Part of a small language model's weights: width 192, learned positions.
Each number is 50 + 15 x the weight over its row's rms, rounded and kept within 0 to 99. Layers, rows and columns count from 0. The size before them is the row's rms in percent of the matrix's.

# layer 10 attention key, 192x192, rms 0.126, rows 90-95, columns 0-47
120:62 41 26 58 58 69 57 72 64 73 41 63 44 77 59 64 56 36 23 45 50 63 40 71 17 32 75 54 49 70 26 56 48 54 47 26 40 67 67 71 24 47 42 37 58 65 38 45
123:62 46 43 55 52 64 14 64 43 49 83 53 64 51 54 45 62 42 67 42 72 48 62 50 44 45 47 46 57 60 66 66 58 59 51 47 50 56 73 74 35 48 66 56 42 59 54 72
121:69 62 53 55 07 50 77 51 45 56 67 43 96 47 14 46 34 52 23 35 58 47 75 52 52 23 66 44 47 62 39 42 37 36 60 60 55 51 59 48 38 51 30 51 34 47 52 49
111:46 47 64 41 36 42 39 52 79 31 51 28 37 42 49 57 77 51 46 47 54 77 53 70 40 42 41 40 71 42 56 28 51 40 34 24 63 26 49 31 59 35 40 53 70 29 61 28
121:54 55 31 43 47 57 63 20 41 50 40 51 51 38 54 37 40 50 58 40 56 75 67 42 43 45 51 75 74 29 69 45 15 59 44 49 64 36 44 35 40 67 33 42 64 71 46 53
114:79 66 63 79 51 33 36 58 42 46 51 28 33 38 59 41 52 54 30 46 46 79 30 49 56 44 70 30 46 57 28 61 58 53 99 52 51 43 51 35 60 52 42 48 46 41 65 20
# layer 10 attention query, 192x192, rms 0.123, rows 91-95, columns 0-47
116:54 33 36 66 40 39 45 44 69 37 43 62 39 60 48 37 59 69 57 35 69 51 84 07 49 45 56 58 55 40 58 67 45 31 35 67 61 54 69 51 26 57 59 32 75 76 56 66
111:47 61 41 72 32 48 81 37 48 52 72 39 85 23 33 49 48 41 13 40 29 39 52 43 46 63 08 21 53 52 37 79 44 34 41 62 61 50 63 39 38 60 56 47 51 47 75 35
112:40 51 29 40 56 23 32 72 78 37 67 06 40 19 55 63 57 67 58 53 58 40 54 64 36 62 63 65 49 45 32 35 42 57 36 65 57 32 44 56 58 41 50 69 84 67 39 53
115:57 74 41 61 47 22 62 44 78 54 45 67 64 28 60 51 48 47 67 29 50 60 29 45 42 26 67 61 99 16 65 39 63 46 57 52 53 36 45 60 39 65 42 33 44 74 39 40
107:68 72 24 66 54 51 23 62 59 59 47 21 50 53 55 44 41 58 37 30 73 45 43 60 52 39 67 52 63 65 38 44 45 49 76 35 52 58 36 21 61 50 51 67 58 59 65 41
# layer 10 attention value, 192x192, rms 0.126, rows 64-92, columns 0-47
109:63 26 28 59 53 46 29 56 18 31 32 48 22 40 48 48 52 65 53 36 47 23 57 73 45 49 92 69 28 38 37 82 67 52 41 31 63 61 60 51 21 44 53 56 56 44 56 61
107:76 71 51 59 52 46 23 53 59 61 41 45 48 58 57 59 61 61 85 68 45 49 59 45 64 56 44 62 38 43 32 88 43 25 22 47 49 65 24 54 57 46 22 53 62 68 60 55
108:47 53 45 45 62 49 24 48 44 56 63 71 64 20 31 47 70 21 43 51 56 81 83 23 41 68 50 50 28 51 56 73 39 56 36 51 50 34 74 32 82 38 68 37 62 37 65 30
107:32 23 45 61 50 83 51 52 64 71 53 55 35 56 57 39 53 63 38 57 73 83 54 70 57 43 46 52 35 58 60 53 61 50 30 62 44 45 54 30 59 44 75 65 29 37 77 47
109:78 42 59 50 28 45 51 27 36 47 53 64 28 65 71 43 29 89 52 20 60 42 34 62 23 63 50 70 79 33 69 45 62 37 20 48 32 61 81 47 58 88 34 52 58 48 78 63
116:52 36 30 78 48 34 62 52 39 31 37 33 29 94 36 33 65 34 41 62 55 54 59 54 71 55 33 41 41 17 55 39 55 62 28 46 61 71 60 84 62 44 41 60 34 40 46 81
111:53 44 29 54 65 53 39 51 55 28 54 75 59 38 53 75 63 58 55 66 56 75 24 33 59 63 52 56 41 38 61 50 67 36 58 41 46 40 64 48 46 42 52 71 56 47 92 48
113:36 51 62 63 18 38 47 60 64 46 36 62 56 29 90 52 71 50 28 60 60 48 32 64 31 44 64 48 48 62 53 36 49 25 47 61 24 70 78 75 36 77 34 44 31 69 35 50
111:40 19 37 57 63 47 60 58 54 50 55 48 70 54 31 40 48 58 35 60 62 60 33 60 21 50 36 60 49 63 53 72 50 42 52 53 60 32 57 50 55 56 57 71 09 50 61 29
112:18 52 62 74 59 53 41 17 82 31 44 46 23 50 47 66 53 58 38 69 70 11 71 44 34 42 19 44 53 52 69 44 69 94 53 59 52 53 50 29 70 61 41 38 56 76 50 60
106:59 53 59 36 82 54 38 38 53 46 27 54 43 71 62 34 68 61 32 85 71 62 51 32 53 10 37 63 52 20 43 45 49 44 51 25 65 54 67 51 34 60 56 51 19 51 60 60
114:49 48 56 43 58 49 19 39 37 45 22 55 54 58 70 76 46 46 57 49 47 69 60 49 40 28 51 72 71 74 59 65 74 46 47 31 82 46 29 52 72 26 43 59 41 44 57 64
111:37 78 59 50 70 64 40 51 40 60 70 28 61 77 46 74 05 33 61 51 60 72 57 59 57 54 68 52 57 74 36 43 36 49 74 45 38 58 45 65 31 51 53 75 48 47 52 74
107:60 54 16 64 58 28 41 56 61 13 46 48 35 39 08 53 54 45 61 48 34 56 57 45 45 61 70 30 71 49 45 55 68 45 42 66 68 34 52 50 63 56 51 31 46 41 36 49
116:58 60 46 35 35 60 74 35 55 50 06 62 62 49 66 52 53 68 57 38 48 50 34 46 36 26 30 64 78 73 62 79 40 48 69 60 58 67 80 51 46 41 61 57 49 43 63 74
109:53 44 41 54 63 48 53 41 55 48 50 67 99 72 66 51 33 53 46 62 52 49 41 21 62 99 57 31 73 56 46 34 59 82 42 52 53 43 41 58 32 47 36 49 57 23 59 28
116:56 14 60 44 66 54 57 50 42 71 41 24 67 50 52 41 62 29 36 42 66 75 37 58 47 53 85 56 55 44 50 69 66 78 57 63 74 38 45 45 54 50 53 62 76 49 53 42
115:52 41 32 60 51 21 67 54 53 60 27 46 26 55 72 48 51 45 45 77 53 51 23 37 59 62 48 80 43 58 70 40 66 30 45 57 57 50 34 51 36 59 41 43 24 78 70 43
115:36 45 68 48 45 60 41 58 62 52 40 50 53 59 33 40 43 33 53 38 45 42 49 41 48 60 82 61 58 33 78 34 24 43 41 43 46 20 56 31 16 63 52 51 74 57 46 41
111:55 39 48 50 62 21 77 61 61 58 29 44 44 46 57 59 50 44 26 46 31 40 31 45 69 42 64 61 27 49 74 63 56 34 34 30 47 63 64 40 33 27 53 31 44 56 57 69
107:23 92 55 27 60 25 69 67 62 42 59 58 56 53 57 65 61 53 39 37 67 93 31 74 41 32 38 24 41 45 35 25 57 68 54 56 43 38 39 33 48 32 40 57 52 48 44 55
105:57 37 36 36 47 53 27 56 38 60 44 42 32 54 55 41 72 49 50 79 41 29 51 67 54 47 53 49 53 33 83 54 49 31 62 49 16 56 41 70 45 40 41 55 37 36 57 29
110:37 41 40 39 55 41 39 48 66 58 36 29 43 44 70 53 84 62 60 40 42 44 66 17 33 51 46 30 45 69 25 53 41 48 37 44 56 32 43 42 42 40 81 31 37 62 48 45
103:47 80 33 53 48 38 40 33 65 34 46 45 74 57 89 36 45 72 21 45 85 23 32 62 65 49 33 32 57 77 51 56 50 55 34 11 74 51 55 46 60 57 65 59 83 42 65 59
115:75 40 73 51 60 47 38 49 30 61 64 35 63 42 52 53 32 33 37 56 74 32 59 47 45 51 34 47 45 61 56 63 52 53 44 68 37 53 31 78 52 52 54 64 25 47 50 79
107:40 53 39 79 54 49 46 40 63 29 33 67 41 21 31 27 29 65 43 87 29 55 38 52 44 45 08 47 65 41 50 46 60 44 20 64 44 31 37 46 38 31 59 63 43 65 70 30
116:46 58 44 42 67 30 36 23 34 65 60 35 43 49 47 67 36 26 53 57 48 55 59 47 44 61 55 44 73 39 55 58 60 44 45 52 54 54 52 64 32 68 44 66 27 61 63 43
115:77 58 59 31 33 58 56 34 76 18 48 69 64 52 82 63 58 43 53 49 38 31 66 30 75 23 44 52 43 40 50 50 65 75 55 34 51 32 50 41 54 78 32 40 39 59 29 30
116:38 46 40 59 59 66 61 25 53 38 77 65 26 52 63 35 16 67 15 45 45 64 34 23 63 46 48 82 40 32 54 48 47 44 30 79 50 31 56 40 45 40 56 58 56 71 45 38
# layer 10 attention output (transposed), 192x192, rms 0.154, rows 64-91, columns 0-47
118:56 43 77 23 70 57 57 62 42 68 58 52 50 46 56 54 65 45 38 28 60 43 50 99 80 73 40 67 17 67 74 85 48 51 59 55 57 46 33 20 91 60 74 57 56 46 77 55
115:83 56 71 59 64 58 44 74 28 41 38 56 71 35 42 45 66 36 68 33 38 45 65 34 15 23 55 53 62 46 41 49 31 61 62 71 30 47 40 41 55 57 73 58 21 48 48 55
125:33 58 29 67 58 63 36 58 43 58 53 36 36 57 52 36 44 28 56 33 85 29 49 33 38 67 55 45 44 54 16 29 56 88 51 38 56 39 45 70 32 69 78 66 45 29 50 43
115:39 55 37 34 79 61 52 42 35 21 39 55 62 23 69 50 48 73 49 34 72 24 15 28 49 61 41 47 22 22 43 63 35 67 69 35 51 49 68 55 43 84 33 36 44 38 35 45
117:51 72 62 49 37 63 55 40 64 52 70 61 56 33 61 56 63 38 62 49 44 50 53 45 75 85 35 46 31 51 21 77 35 71 56 65 50 41 15 35 51 36 47 70 57 40 21 49
119:38 33 34 55 54 42 49 44 20 28 29 45 43 55 40 59 68 54 54 45 59 40 76 39 60 64 22 25 31 38 52 56 70 57 57 64 64 39 42 60 34 56 22 46 42 48 62 57
114:55 58 43 86 64 38 43 13 35 43 36 39 54 51 53 53 26 62 46 61 47 46 68 57 60 55 59 35 53 24 32 88 40 72 18 25 54 50 79 48 70 53 43 65 48 43 29 60
119:44 46 66 35 15 32 53 33 33 82 59 52 72 70 41 47 58 65 59 57 57 50 46 67 60 53 44 69 72 38 28 53 49 58 71 60 45 32 37 43 44 65 48 17 41 54 33 49
118:60 37 51 21 48 32 52 39 47 89 36 70 25 78 53 66 64 21 69 47 44 49 33 24 37 35 33 54 50 99 62 09 51 48 48 43 53 66 41 44 50 41 49 48 46 59 40 44
118:40 56 35 35 49 47 63 57 39 33 59 72 45 37 36 23 31 36 55 41 49 57 62 22 45 32 54 30 51 54 45 39 33 56 54 42 56 48 41 56 94 64 45 10 61 58 32 18
116:52 46 52 53 52 57 43 44 75 76 61 40 83 53 40 24 57 57 47 21 36 74 63 40 42 65 46 60 74 65 71 62 58 82 37 45 41 38 84 62 73 66 49 41 51 49 46 56
117:32 38 59 52 39 55 77 52 61 32 61 43 56 59 33 55 68 43 54 58 51 49 40 52 54 45 61 17 62 41 61 47 51 66 50 61 38 43 36 34 66 67 51 47 27 34 52 38
120:51 50 50 53 56 65 55 40 32 12 35 63 58 49 37 74 18 51 50 54 51 60 42 47 46 34 58 45 46 40 51 49 30 17 68 46 80 71 36 63 78 43 55 19 53 67 81 77
111:52 44 45 73 62 54 67 72 38 48 29 46 45 79 71 42 92 49 25 43 62 59 70 55 42 91 41 37 48 58 49 39 50 44 43 58 48 62 47 59 70 64 34 48 35 35 67 43
117:45 70 58 50 28 53 32 22 48 35 62 35 55 53 50 44 58 36 25 45 35 34 42 75 35 40 72 63 54 75 38 52 56 51 63 51 44 57 51 26 67 21 61 58 41 83 48 72
116:50 47 52 56 66 30 32 36 54 35 72 65 62 66 17 54 73 83 57 65 75 46 31 51 69 54 26 43 68 48 46 17 40 40 29 60 45 56 50 47 56 72 65 54 66 58 37 46
129:45 39 40 44 34 71 58 80 59 36 55 42 68 62 41 39 50 67 49 79 61 57 64 51 56 56 62 66 83 71 52 60 35 39 32 56 46 56 39 61 62 45 66 54 44 41 47 57
123:69 47 28 28 52 38 54 29 50 62 50 43 62 37 41 51 71 42 43 35 39 40 49 36 40 60 44 49 64 51 37 76 51 40 45 39 87 74 36 40 40 76 24 76 61 37 36 21
119:52 74 31 37 60 46 63 80 51 60 71 49 55 15 42 31 27 45 70 32 65 56 57 48 40 69 76 50 48 56 36 30 47 41 44 53 65 30 33 56 57 57 58 50 21 46 53 45
116:43 71 52 31 35 34 46 41 79 55 39 27 70 20 44 52 65 46 61 36 34 55 54 51 41 37 27 76 62 31 41 65 36 52 42 42 59 49 53 55 46 38 08 57 39 49 70 42
115:44 81 59 63 35 62 57 53 38 55 30 41 49 78 47 69 59 25 59 49 54 33 20 26 34 60 72 49 52 62 69 33 34 06 61 88 37 40 60 43 36 50 17 77 49 59 53 31
111:53 57 53 31 41 32 47 41 59 47 74 25 61 41 18 45 50 67 46 53 54 41 61 45 48 71 57 56 42 87 61 84 42 38 76 70 56 59 40 64 54 58 55 41 68 38 48 78
116:55 48 15 43 45 24 45 54 54 51 40 21 51 57 75 49 58 46 47 29 42 62 64 69 36 35 37 80 56 11 76 61 32 53 74 26 61 62 39 46 32 40 56 61 30 52 29 35
111:63 36 70 63 38 62 42 52 60 45 31 72 32 68 48 66 56 76 73 47 60 71 27 35 70 47 56 46 44 51 69 56 63 40 38 75 50 74 62 47 46 31 42 53 45 39 35 61
117:70 54 66 60 18 42 41 49 61 41 34 56 65 67 50 45 53 34 67 29 39 59 43 42 55 26 39 42 49 36 53 47 72 24 38 69 55 47 47 50 64 05 59 28 62 61 48 81
115:80 75 54 54 27 43 58 43 54 28 56 29 33 42 55 83 45 64 56 58 60 48 53 39 85 49 44 59 60 81 38 61 49 57 64 40 68 36 14 50 31 63 63 55 59 44 44 37
118:63 47 54 61 40 83 75 55 43 55 60 59 52 56 44 47 55 56 70 49 60 56 65 34 78 32 38 49 46 46 34 42 43 49 42 17 68 41 47 47 20 66 53 34 41 40 66 63
122:52 67 52 83 27 48 40 83 59 40 33 73 50 58 46 59 44 55 73 46 85 58 60 62 39 62 28 29 39 56 39 62 40 23 38 40 45 64 57 29 82 37 59 79 54 54 40 42